Weights of a small transformer language model.
Architecture: LayerNorm before each block, rotary positions, no biases in attention or MLP, untied embeddings, normalized queries and keys, shifted keys, attention sinks, hashed n-gram embeddings, an embedding shortcut, capped logits.
Training: a variant of Muon for these matrices, 902M tokens, 3439 steps.
Each number is 200 + 20 x the weight over the matrix's rms, rounded and kept within 0 to 999. Layers, rows and columns count from 0.

# layer 8 MLP up, 1024x256, rms 0.233, rows 457-506, columns 0-31
234,216,189,240,208,201,194,214,147,191,214,194,240,230,171,222,227,215,241,201,206,203,164,192,235,202,204,191,175,198,180,167
241,198,200,201,212,195,204,240,188,216,201,199,199,226,188,179,189,207,224,226,222,170,173,217,210,206,191,194,203,230,175,199
195,209,207,197,227,204,202,232,178,214,175,198,216,195,176,195,178,196,190,170,210,187,182,189,254,199,216,209,222,192,172,214
188,222,194,221,209,184,230,159,178,223,233,163,214,241,227,221,190,213,197,165,217,175,185,189,179,204,213,211,210,211,201,234
230,240,205,213,177,155,211,208,225,220,214,189,194,172,185,206,188,166,224,216,221,196,198,235,213,210,204,191,227,190,192,218
205,217,184,206,226,206,192,187,215,231,174,216,186,235,188,221,193,223,221,215,215,233,171,201,201,203,208,212,176,167,200,186
170,205,203,194,202,206,168,205,198,228,196,187,207,204,205,181,234,229,198,169,216,163,198,203,212,200,181,191,212,191,185,200
171,181,230,218,213,214,231,189,235,178,177,175,204,156,177,186,191,180,206,187,239,197,215,221,189,193,207,237,215,145,224,171
194,184,214,215,200,166,225,197,220,191,167,242,207,203,168,201,188,230,216,223,213,198,193,205,190,214,199,181,225,181,235,206
207,187,195,200,227,187,183,204,202,203,219,208,191,199,184,229,163,213,179,209,189,169,193,154,197,244,208,225,225,215,177,184
220,200,164,226,193,190,227,211,177,225,218,206,213,173,203,224,211,197,215,201,178,154,224,167,208,203,202,189,208,189,169,211
223,221,219,184,209,182,183,222,170,250,221,169,199,217,177,191,198,184,182,192,219,185,194,186,204,153,207,214,196,241,182,187
230,212,212,195,210,200,205,200,216,193,204,184,200,174,168,210,223,181,174,197,237,186,204,207,200,199,194,225,190,181,214,224
198,205,206,186,184,212,209,254,182,194,210,170,244,222,191,174,183,218,204,191,189,217,193,169,192,237,187,198,216,188,197,216
194,195,203,172,218,197,203,170,203,232,190,196,232,211,191,190,209,155,204,190,177,187,243,236,211,177,208,179,213,194,155,180
198,212,196,171,234,178,178,203,197,191,180,188,228,188,166,179,199,191,156,174,179,187,195,215,214,202,184,203,202,219,187,217
184,201,192,219,210,204,172,207,199,160,191,167,187,194,207,186,183,204,204,193,218,193,205,195,215,183,171,220,215,135,183,169
213,215,207,212,175,207,193,180,245,197,164,186,210,184,228,215,231,205,182,212,205,182,182,220,230,195,166,213,225,205,193,203
218,163,198,193,224,200,186,213,194,184,192,199,221,177,204,208,219,191,197,183,239,209,209,164,211,206,150,200,188,185,230,207
180,158,196,177,212,220,192,196,213,182,190,240,203,207,231,188,212,207,205,202,208,201,192,194,168,227,219,200,206,202,221,213
189,196,197,169,207,222,169,209,225,217,165,224,197,219,233,162,263,184,161,188,161,199,197,176,175,193,190,203,202,162,219,238
199,220,190,236,192,211,177,196,210,236,196,212,207,200,201,185,205,191,216,190,196,234,177,196,227,157,208,214,231,172,222,207
164,206,203,173,209,174,210,211,215,224,178,213,203,211,202,195,202,213,174,201,210,212,200,218,221,201,209,201,175,200,203,176
172,183,195,209,213,216,191,216,203,170,177,237,183,210,221,197,214,203,197,187,183,218,180,213,200,225,211,164,167,209,216,185
229,217,174,192,190,224,173,202,217,210,222,188,214,150,207,203,231,205,182,189,189,170,183,196,221,202,237,229,230,196,176,187
210,186,194,234,201,184,207,246,206,199,191,191,192,186,209,190,195,207,212,203,211,203,212,214,215,222,233,166,190,214,213,194
203,202,183,168,204,207,172,218,216,215,195,196,234,232,206,197,195,201,196,221,210,195,218,223,205,223,202,182,215,173,203,181
251,183,227,212,170,191,184,217,208,233,168,222,192,193,238,235,220,235,253,201,184,186,198,242,209,166,206,215,200,198,218,275
189,198,160,216,205,188,180,171,219,203,210,196,213,229,203,221,207,216,181,198,213,209,220,171,196,186,186,191,196,197,213,222
164,199,198,169,232,211,213,202,187,175,185,199,221,208,177,228,197,177,160,209,207,195,189,196,191,170,199,182,219,222,191,194
200,229,196,211,196,176,182,221,197,199,211,197,211,230,213,186,186,183,187,193,223,217,195,195,229,212,200,204,178,198,211,231
187,226,207,206,145,205,167,220,203,208,208,202,207,225,162,220,246,191,178,189,170,184,173,210,247,196,211,199,207,191,221,237
230,158,178,205,178,173,204,239,187,196,188,192,203,173,222,195,217,206,192,188,181,222,209,205,138,189,232,218,215,172,184,200
245,220,206,137,192,212,213,171,175,233,208,168,208,185,200,198,220,207,191,211,191,200,174,215,215,168,193,210,193,179,206,199
217,202,209,207,217,198,189,208,174,186,171,183,182,220,193,192,209,193,213,188,175,185,219,176,184,189,196,184,178,202,172,183
198,211,205,180,204,182,192,211,216,206,177,217,214,188,190,226,183,192,232,203,250,206,157,199,189,212,206,199,193,202,202,193
201,223,217,234,181,243,243,221,212,232,191,223,182,179,252,245,235,200,215,193,192,199,203,178,193,195,233,200,188,211,211,195
200,195,222,193,215,177,203,201,182,199,198,179,205,213,208,201,228,216,219,182,189,233,212,179,192,215,197,194,197,188,212,227
210,189,161,202,183,197,198,195,215,177,223,209,191,207,226,243,220,197,185,195,183,218,180,201,182,173,182,205,186,191,211,210
171,192,199,238,173,183,193,218,180,192,226,237,197,188,201,194,190,176,215,210,178,191,211,222,207,207,194,206,216,189,194,203
201,187,239,213,177,232,194,220,206,170,220,142,189,204,211,202,239,184,209,221,162,189,218,193,146,196,187,185,207,168,168,236
182,206,207,186,206,204,165,231,181,178,196,201,217,206,191,203,215,181,185,239,194,205,193,238,187,198,155,246,199,164,190,208
208,198,190,201,216,191,218,206,176,221,203,177,194,218,208,232,197,170,182,200,201,186,195,226,175,190,153,163,208,207,192,204
152,205,173,207,190,198,204,200,211,196,203,171,224,218,200,186,231,178,211,214,169,193,184,169,211,187,196,219,237,216,202,151
209,212,198,194,195,195,174,180,209,204,186,203,181,203,213,202,211,191,195,190,228,210,189,171,163,222,211,184,160,193,182,165
179,195,207,175,191,197,214,224,170,182,201,192,206,176,167,190,216,244,193,202,202,205,203,169,185,201,222,198,210,213,214,179
231,228,218,245,232,224,193,195,191,172,246,184,188,198,210,192,244,200,202,163,199,193,220,202,186,217,208,192,195,165,167,169
199,209,171,201,219,193,188,185,222,213,188,210,188,182,199,195,215,200,183,217,199,217,210,207,172,176,202,185,210,191,226,239
162,215,214,176,164,186,224,174,218,175,191,192,195,203,184,191,174,203,200,198,237,151,242,194,200,170,190,195,189,185,206,202
206,254,221,231,199,199,224,226,227,195,210,161,224,193,209,208,173,201,175,169,163,201,211,177,212,183,206,155,239,173,176,193
# layer 8 MLP down (transposed), 1024x256, rms 0.0594, rows 457-506, columns 0-31
187,204,206,246,172,192,173,229,210,224,202,156,211,198,226,182,199,204,218,224,234,201,238,168,234,185,188,221,246,191,225,176
184,208,217,173,169,198,194,194,218,207,190,200,190,190,188,209,224,195,205,189,210,189,183,219,207,223,154,246,202,218,199,196
200,207,170,188,198,202,164,172,212,189,202,219,187,220,238,219,210,230,184,177,243,189,191,193,172,221,188,207,167,219,177,231
218,209,205,187,168,240,215,214,169,166,204,183,187,202,244,210,209,208,193,186,202,202,218,199,238,210,233,171,189,191,214,199
197,152,192,224,192,190,224,210,143,199,216,161,257,186,193,194,190,206,203,207,261,226,194,179,172,194,174,200,233,229,190,210
194,189,227,186,208,204,157,181,203,196,175,198,214,204,205,209,214,206,197,209,209,198,190,191,196,168,221,142,206,203,199,213
209,212,189,174,185,211,180,184,173,204,195,160,201,195,238,172,190,178,193,182,171,216,225,188,159,212,182,197,209,199,246,167
198,163,177,186,210,186,177,214,226,174,188,201,218,239,212,190,161,179,191,216,219,209,199,201,158,206,204,227,192,185,200,213
212,172,204,224,204,206,227,185,202,189,171,205,207,197,198,191,211,249,181,222,184,213,182,221,215,195,236,167,215,186,229,176
198,180,194,183,170,211,217,204,170,186,220,210,232,182,208,163,218,228,228,198,219,225,219,219,216,186,229,125,210,225,227,203
206,194,184,175,197,166,173,230,202,223,148,183,209,194,223,180,234,179,233,211,214,204,203,218,200,219,211,177,157,200,204,180
197,164,166,217,154,209,210,210,178,204,224,205,223,210,192,200,232,204,218,191,204,212,198,216,214,211,186,168,154,197,205,211
196,240,212,202,199,204,191,205,191,189,218,230,179,199,226,192,193,199,187,205,181,183,197,235,228,162,200,177,212,195,171,169
182,210,215,180,218,201,192,179,196,199,172,226,190,180,202,206,214,197,212,208,177,215,232,191,176,214,211,193,199,210,226,223
156,204,228,179,237,265,242,246,199,169,203,208,233,224,200,219,256,184,232,243,181,198,255,186,163,217,189,138,173,211,181,204
229,205,242,169,197,203,194,264,183,183,215,226,209,184,202,202,191,163,152,175,211,191,222,195,168,221,151,179,196,185,209,208
175,181,189,215,201,215,219,220,179,215,209,206,196,188,210,206,184,185,192,235,226,175,191,186,168,184,193,219,185,206,206,193
152,193,211,188,180,196,199,208,179,165,224,189,155,216,226,194,201,233,168,194,217,235,207,201,168,213,189,172,205,199,198,220
238,231,177,217,209,245,185,197,194,207,172,235,221,184,184,172,196,183,181,192,152,159,219,174,183,209,167,230,234,206,169,224
194,228,183,183,209,179,168,212,164,216,221,241,190,225,196,145,179,239,202,186,232,233,150,224,172,167,184,188,197,182,185,219
246,210,216,234,209,189,206,191,224,218,198,202,200,198,203,188,177,192,195,189,218,207,184,223,211,215,185,210,204,212,212,192
174,183,214,161,212,206,206,238,204,184,197,219,210,214,210,207,163,182,182,207,196,166,175,185,195,241,187,192,210,191,211,206
190,191,195,207,218,222,197,173,213,195,206,222,221,215,189,186,213,200,176,194,220,150,198,189,211,190,216,173,187,159,186,193
213,174,203,191,187,211,219,204,201,195,190,213,212,176,205,176,228,230,189,179,157,203,170,233,207,189,209,218,192,212,168,237
218,209,214,180,217,190,221,196,191,207,206,188,216,213,206,223,200,193,173,192,203,243,202,205,187,185,164,223,195,215,210,183
221,216,199,213,194,193,197,203,218,184,201,187,209,166,169,207,220,206,172,203,197,205,179,208,162,194,205,200,199,223,197,249
178,183,233,190,187,163,188,198,215,214,242,204,186,224,203,206,166,203,179,215,239,177,212,185,203,186,189,184,208,220,182,197
246,214,197,200,217,208,214,176,196,180,212,182,183,190,163,223,172,211,199,161,210,170,228,195,220,199,236,257,210,195,193,211
163,200,176,202,197,239,230,226,208,183,245,139,204,170,224,216,198,250,176,233,182,215,190,231,205,232,167,183,239,195,175,188
198,210,191,177,187,197,188,205,228,194,212,166,201,223,182,187,230,189,208,195,214,194,216,185,223,170,184,190,195,128,203,238
210,212,219,222,207,181,183,192,206,206,196,199,176,200,217,207,193,195,212,195,203,175,176,217,199,190,217,184,217,174,197,215
202,253,236,211,237,188,156,177,163,187,193,191,210,208,199,172,199,202,195,180,217,183,206,216,224,226,189,187,202,212,203,174
229,183,198,254,170,220,179,217,202,188,186,131,170,222,235,183,223,187,187,211,179,196,208,196,215,222,212,198,236,202,195,170
231,200,234,179,126,195,191,211,196,188,246,210,237,195,199,194,174,188,232,212,182,161,172,205,200,229,218,207,199,219,200,212
192,176,180,224,228,192,194,208,208,190,223,205,185,219,195,225,204,154,202,219,214,202,193,205,194,207,173,208,215,209,163,184
201,230,204,192,198,197,220,212,183,188,202,167,201,216,194,193,218,170,164,234,233,187,223,218,202,172,196,184,194,208,215,200
209,185,188,215,197,179,209,175,185,203,186,209,170,158,181,208,239,219,196,219,205,221,245,173,231,198,224,210,180,160,207,195
207,205,189,194,195,195,166,193,203,193,198,186,196,189,206,185,219,193,223,202,196,182,197,177,226,193,223,183,202,205,203,185
178,186,198,194,194,164,213,207,201,197,204,200,184,209,206,216,203,189,181,155,227,197,210,206,215,168,191,209,187,200,189,202
249,185,231,218,185,198,207,206,190,218,146,222,231,197,199,194,158,188,197,220,162,172,229,194,192,176,178,183,225,213,205,184
196,212,205,207,208,165,209,205,189,251,202,260,176,193,195,202,199,187,187,177,202,208,191,213,196,202,255,217,161,250,233,204
197,229,193,207,215,201,238,190,180,178,212,190,189,226,216,200,200,184,219,199,214,179,201,238,190,196,212,208,209,181,194,226
209,195,202,187,224,225,193,185,156,218,221,193,222,222,196,207,204,205,155,218,213,194,189,169,221,198,194,197,230,207,189,179
215,165,218,215,187,214,225,189,167,188,231,162,194,195,178,208,184,170,238,188,181,182,171,204,199,201,228,221,188,220,201,176
220,236,207,226,185,196,179,168,200,177,204,193,198,186,231,176,213,199,233,184,197,198,221,193,195,225,178,222,217,189,185,233
190,194,201,197,176,181,231,225,185,191,188,198,225,209,197,212,139,221,204,199,228,170,146,172,208,173,193,212,207,246,210,214
202,182,197,195,208,191,189,214,205,201,184,181,208,219,218,167,216,180,193,216,207,200,168,194,170,201,201,204,182,196,202,209
187,196,221,218,197,191,210,209,189,218,197,209,198,211,229,215,196,196,205,216,189,203,219,206,173,236,181,213,190,187,160,206
204,220,205,224,190,215,212,190,191,191,177,225,200,226,195,183,207,188,187,210,190,171,197,186,158,207,209,233,212,221,196,193
202,171,225,210,212,153,189,176,188,215,234,176,187,213,186,215,192,190,210,190,256,229,232,190,220,190,198,174,196,253,205,179